Part of a small language model's weights: 145M tokens.
Each number is 128 + 32 x the weight over the matrix's rms, rounded and kept within 0 to 255. Layers, rows and columns count from 0.

# layer 4 MLP down (transposed), 320x128, rms 0.127, rows 76-92, columns 0-63
[[175 103 123 148 135 141 161 137 169 156 118  87 164  88 144 120  91 198 154 170 126 108 130 140  94 127 140 123 123 133 115 125  23 172  92  68 143 147 162 133 157 125 149 107  91 134 131  80 116 118 138 105 151 127 141 162  98 125 117 148 134  92 172 174]
 [127 152 143 105 143 123  96  98 133 155  97 149  56 127 120 163 134  66 125 138 148 102  95 107 183  72 232 165 153 117 109 145  97 126  98 151  83 103  87 176 125 155  97 167 138 218 129 121  79 159 164 120 137  95 207 122 140 103 155 140 127 146 147 116]
 [155 106 151 106 138 159 150 124 140 165 181 129 111  55  78 193  62 103 144 157 152 132 113  65 108 164 192  97 123 173 127 173  87 133 152 212 135 151 124 112  73 154  83  97  61 166 129 191  96 177 166  91 151 208 171 127 138  91  78 126 143 148 125 172]
 [170 150 103 127 120 132  66  51  88 109 161 122  78 138 120 148 178 117 150 177 111 182 147 101 110  87  74 118 130 153  99 194  89  32 240 154 105 166 132 141 120 142 120 110  82 150 105 145 129  91 121 121 122  88  74 155 198 157  87 100 142 103 113 111]
 [182 113 129 132 112 135  99 147 125 187 143 117 159 128  77 135  95 133 173 186 112  94 106  67 167 155 122 147 137 106 133  84 143 153  95 146 137 145  75  80 129 127 145 115 153 112 115 190  96 120 125  65 117 174  99 171 121 124 135  61 114 166  85 139]
 [143 101  75 110 115 118 116 166 126 126 128 161 137 134  70  90  88  83  98 122 171 122 139 156 110 130 124 151 158 147 172 170 101 155 215 152 189  91 125 135 132 108 111 174  66  97 150  96 123 170  78 152  93 110 136  91 106 171 115 148 113  77 144 100]
 [113 123  93 149 113 166 187 111 191 131 117 134 188  89 143 108 117 107  91 175 148 131 134  97 109  96  92 136 163 121 177  85 124 152 197 139 129 165 125 167 117  20 118 122 160 134 160 119 127 125 143 113 129  87 106 172 212 105 216 127 140 159  74 132]
 [127  97  91  74 125 116 162  94 118 160 202 146 147 126 144 140 146 183 162 140 158 130 128 151 130  95  59 124 133 175 146 135 143 187  58 118 145 141 144 122 110 152 147 122 132 206 142 123 126 149 116 165 109 121 135 118 172  97 154  92 155 149 144 150]
 [ 75 143 104 163 159 121  88 119  49 108 141 148 110 152 128 121 169 125 129 128 169 127 134 109 115 128 135 108 105 103 153 109 135 176  35 139 114 140 109 131 109 125  86 113 110 163 109 184 107 135 143  94 141 208 132  98 148 126 187 113 121 130 135 143]
 [125 104 144 108 137 188 153 112 119  63  82 148 108 138 127 153 173 148 145 146 119 134 138 129 143  96 135 174  97 120 143 105 163 149   0 139 128 149 133 147 137  88 148 146 114 163 140 211 115 149  90  51  96 223 117 130 134 150  87 176 116 140 120  49]
 [125 128 104 152 140 134  93  70 161 174 171  99 134 122 163  93 123 107 178  84 169  97 170 100 120 103  70 173 164 123  96 126 156 134 255 158  62 102 168 116 151  79 128 111 148 148 116 104 193 105 143 136 170 121 130 156 131 117 144 115  81 135  56 113]
 [147 104 182 118 102 109  96 139  98 131 122 114 117 124  93 154 144  32  99 214 112 176 135  76 127 119 141 123 147 133 116  73  99  98 117 134 116 185  99 117 128 169  56 126 137  83 124 168 129 183 133 186 133 183 118 116 102 160 170 130 129 160 161  59]
 [112 102 147 134 159 192 126 162 106 104 116  80 131 138 159 102 184 132 124 152 104 130 112 122 161 139 169 137 122 140 124 141  94 117  27 111  87 136 189 155 125 150 146 141  90 138 160 145 144 169  91  40 113 166 168 125 115 100 121 130 125  74 187 125]
 [140 113 160 128 143 155  91 163 103 114 140 126 114 144 160  99 129 167  84  94 182 101 150 184 117 193 232 111 114 138 108 133  91 139   0  81 115 133 132 158 117 143 153 156 127 121  89 111 161  48 152 115 122 118 143  85 183 136  94 129 110 111 160 166]
 [137  89 130 122 131 113 132 132 144 110 137 160 100 116 116 111 143 110 112 135 100 128 120 160 100  84 116 139  46  97 126 167 147 141 200 176 121 102 146 213 148  93 125 177  72 101 135 132 144  34  16 118  97 107 146 154 106 135 117 155 127 121  78 119]
 [142 107 125 119 163 133 120 141  70 151  95 121 197 117  92  82 150  97  51 100  79 139 124 131 128 147 138 132 144 165 163 132  90  42  95 121 141  94  92  92 143 120  86 224 161 117 132  44 116 145 108  85 122 162  90 128 123 141 141 198 151 160 117 182]
 [191 181 124  87 124 110 174 103 183 136 117 118 146 162 128 153  76  94  60  89 125 124  60  94 120 108 225 163 148 113 139 133 124 162 227 169 121  75 139  84 125  82 169 128 116  47 125  80 182  73 166 172  39 151 130 108 137 137 109 150 171  61  53 174]]
# layer 4 MLP gate, 320x128, rms 0.141, rows 77-92, columns 0-63
[[148 137 128 139 134 157 167 102 132  84 100 146 125 118 146 103 119 136 107 162  75  92  52 106 145 104 119 186 172 117 136 112 168 104 143 157 142 116  76 115 147 129 122 185 138 136 158  97  96 167 135 173 128 129 150 167 105 154 158 134 125 112 113 173]
 [ 59 112  96 173 170 125  96 168 130  75 166 123 128 169 195 192 130 160  99 131 148 107  88 178 140 131 133 191 122 159 134 143 173 128  62  79 145 119 145  72 150 115 149 150 156  85 105 139 116 143 139  94 169  77  58 142  52 152 182  85 104 126 104  97]
 [147 115  51 103 132 165 112 157  92 173 159 144 150 144 168 107 128 173 191  96  83 195 112 167  63 112  73 176 137 146  98 178 123  80 170 157 133 123 125 107  81 120 118  65 142 145 129 131 117 144  63 158 136  99 106 106 146  87 128 115 109 151  80  99]
 [141 131 140 160 128 122 153 120 176 110 176 118 108 157 164 118 152 156  95 116  94 141 152 131 142 141 140 104 123 151  95 147  72 117 194  89 124  95 147 208 131 148  60 124 134 110 165 124 187 137 165 199 161 127 107 113 146 170 175 169 157 132 158 131]
 [170  63  99 178  80 119 133 174 117 127 158  67 138 134  82 111 132 150 124 154  72 125 175 123 105  98 122  75 148 104 107 140 149 158 193 181 131 101 126 123 212 148 143 165 103  71 131 148 144 133 105 122 110 170 139 198 122 212 119 116 167 153  76 127]
 [134  97  94 180 216  79  97 164  73 131 137 148 128 171 184 162 136 177 136 134 128 116 172  90 127 139 123  71 117 120 127  96 181 133  76 140 140 122 116 124  78 122 114 112  98  98 148 181 152 103 127  89 156 118 209 178 130 152 124 117 138 143 159 158]
 [106 132 145  64 190 165 114 107 105  67 145  44 118 103  98  93 144 112 205 192 119 148 110  87 134 131 109 120 148 151  89  98 165  59 114  67 161 138 154 113 112 189 146  86 164  97  57 150 134 152 152 127  94  87 104 151 121 130 147 143  80 140  69 182]
 [111 141 134  89 158 158 129  96 136 136 116 128 118  61 133 233 127 118 162 162 145 134 154 127 130 157 125 133 163 175 110 142 137 104 136 109 174 118 125 119 143 167 137 148 110 112 102 116 137 111 101 143 125  50 105 158 133  90 106 133 162 115  82  87]
 [140 149 108 128 110 113 165 106 182 146 201 135 154  76 122 162  71 170 166 113  65  95 118 157 153 136 102 149 156 121 128 111 159 137 114 114 170  88  94 127  83 186  57 134 158 175  99 116 130 155 129 149 120  75 144 135 139 139  75 116 184  93 124 137]
 [123 154  90 131  96 103 192 159 108 158 161 101 108 158 131 122  83 153 125 112 133 143 157  75 158 181 108 136 189 119 178 103 148 126 113 123 160 119 145  96 110  96 226 182 151 114 102 134 171 100  87 111 160  86 120 117 115 151 108 121 141  84  60 181]
 [131 134  92 104 181 134 145 110 112 121  94 151 138 102 127 135 111 214 141 122 109 125  86 113 167  55 100 101 132 138 103 166 159 152 139 110 127 116 166 129 144  94 170 148 131 133 130 135 142 101 128  68 153 106 187  95 140 121  84  86 121  80  81 175]
 [100  76 138 140 156  94 166 111 118  95 197 147 133 144 171 177 115  62 134 189 130 143 110 116 121 200 146  99 130 123 151  52 141 118 114 112 159 171 116 100 172 121 113 105 148  12 134 147 147 139 105 117 141 112 138 105  65 110  91 122 124  75 132 131]
 [ 95 121 124 102 110 116 164 118 140 129 121 104 159  85  83 143  76  88 132 130 100 174 120  88  80 152  84 207 225 166 137 117 119  36 155 120 107  62 155 102 146 154 121 160 110 116 146 112 136 134 113 165 162 165 135 102 128 122 127  96 114 136 100 104]
 [140 170 188  90 110  91 171 139  88 156 141 115 123 164 128 136 133 192 117 114  89 154 107 146 104 143 165  93 152  84 143 115 142  93 134 132 155 104 115  82 183 108 103 113 150 122  99 120  78 143 133 186 189 155 101 117 113 105 154 123 116 117 138 127]
 [ 77  78 142 153 144 160 162 180 109  87 125 185 174 138 127  93  86 143 110 134 112 209 175 109 146 135 143 139 117 202 168 114  85 135 157 126 187  68  66 122 110 128  96 152 140 110  99  99 147 162 181 183 154 150 114 183 185  75 191  68 132  56 157 142]
 [143 122 174 118  87 194  83 143 142  89 105 144 168 199 194  91 195 144 155 189  94  86 181 144 131 158  91 120  74  83 150 124 115 160 122 108 182 116  60 155  97 212 110 187 146 118  97  84 153 155 148 148 116 161 190 109 166 119 123 128 125 189 180 126]]
# layer 4 MLP up, 320x128, rms 0.133, rows 77-92, columns 0-63
[[193  92 113 147 129 152 146 127 101 177 126 144 175 140  92  73 104 125 100  86 141 124 101 177 119 112 118 113 126 111 121 108 133  96 135 129 123 124  90  95 112 102 177 123 142 101 174 109 166 105  88 182 129 167  82 140 133 178 163 154 114  25 171  96]
 [142 160 153  88 140 110 146 113 138 142 147 104 101 160 125 129 192 105 175 115 115 149 188 136 106 124 164 119  80 101 121 145 156 145 167 110 104 179 208 132  98 146 109 189 115  79  92 136 147  84 107  94 105  56 168 177 187 175  94 167 193 103 168 120]
 [116 120 165 101 104  91 111 173 107 141 145 162 159 115 168 127 157 120 176 172 142 150 149 212 101  95 121 196  26 164  89 166 132  72 153  64 132 101  96 143 107 125 135  96  96 121  84 152 157 122  93 110 107 128 131 147 173 145 148 130  93 166  74  84]
 [163 130  93  76  80 104 108 112  99 136  92 133 139 121 132 169 152 155 143 144 158 144 190 142 128 130 156 120 138 149 107 150 122  65 123 133  65 167 155 108 117 142  94 177 116 125 122  94 139 121 134 121  96  93 154  86  90 125 136 136 119 195  49 135]
 [129  73 126 130 110 163 129 161 102 144 160 100 175  91  68  75 146 107 121 138 145 128 102 189 148 197 139  92 135 139  79 138 125 136 134 126  86 143 146 124 151 141 172 135 127  95 140 132  99  83 135 101 156  59 148 202 157 151 125 124 135 160  92 134]
 [ 71 114 137 124  92 136 179 112  94 120 162 193 120 130 179 115 112 128 126 188 106 129 116 174 172 153 114  58 164 155 131 157 118 146 115  98 211  97 126 161 140 154  59 114 116 110 169 140 162  85 157 152 142 129 176 124 158  69 179 217 138 122 150 157]
 [139 104 131 172  64 140  98 122 152 187 122 173 126 137 159  91  95 152  55  66  91 119 159 129 133 114 155 167 114  92 119 163  66 112 149 212 140 122  94 135 137  84  84 165  81  98 195  74 131  75  92 164 104 146 158 163 125 147  48 143 150 106 179  67]
 [150  76 141 143 174 160 118 151  72 126 142 109 143 147 140 100  76 154  88 105 131  66  99 169 136 122 167 128 112  90 100 115  87 116 102 157 140 169  39 131 193 142 137 122  72  91  88 120  77 137 139 126  60 155 116 136 127 120 186 130  95 137 129 243]
 [194 133 100  70 141  99 126 179 149 104 121 161  43 210 130 102 149  91 174 146 188 112 101 114 120   0 150 178 136  82 173 139 141 133 165  71  80 125 186 124 158  64 127 120 141 125  83 160 167 149 101 160  62 121 118  94 108 126 152 205 127 135 112  70]
 [121 134 189  93 163 101 116 111  86  91 104 143 163 136 128 160 101 134  54 121 158 137 115 157 140  90 107 136  63 159 123 118 111  77  53  79 157 159 133 144  57 138 128 113  64 134  83 109  76 199 171 139  97 118 144 138 128 158 121 136 143 136 156 148]
 [161 212  89  56 142 115  92  83 101 163  84 109 103 107 135 137 108 152  77 155 162 133 136 142 111 180 144 163 124 130 103 134  89 137 144  98 137 115 132  71 122 111 104 153 163 114 146  99 120 103  83 146 117 141 103  86 170 180 168 163 144 108 126  90]
 [206 120 108  57  70  86 137 148 173 123  81 103 104 187 104 134 147 153  94  64  73 166  89 111 104  69 151 135  83 126 152 142 132 131 156 136  86  99  77 159 130  68 106 109 139  94 177  58 116 134  85 189  42 129 130 102 172 119 140 168 132 179 161 114]
 [124 120 146 111  64  95 157 113 134 114 158 143 159  87  89 132 117 122 145 114  84 125 117  94 162 138 141 147 145 108 100 140 126 113 186 128 165 129 173  87 133 155  96 198 138  79 160 170 138 232 167 156 142  81 136 109 138  69 170  73 145 131 116 101]
 [112 124 152 130 170 103 110  62 121 152 191 116 122  96 143 128  77 122  87 125 127 122 154 129 173 163 112 124 120 174 136 151 136  81  91 149 151  69 117 141 153 132 104  83 171 118 131  91 101  56 124 162 144 132 132 101  95 181 104 188 112 121  89 123]
 [148 134 183  80 127 104 143 100 117 154 129 116 156  75 164  55 124 138  88 153 124 105  85 138 167 109 145 160  97  95 127 155 119 158 180 161 159 112 132 113 165 135 126  86 108  68 142 117 117 120 117 231 109 123 141  94 157 149 138 143 162 148  69  61]
 [127 186 129 116 192 212 151  87  63 124 180 110  59 127 134 158  51  54  66  82 185 135 145 183 167 151 131 148 111 162 119 155 100 154 162 129  64 140 177 115 126 131 226 145 131  85 144 156 191 100 114 144 104 192 123 155 113 117 149  79 142 155  58 135]]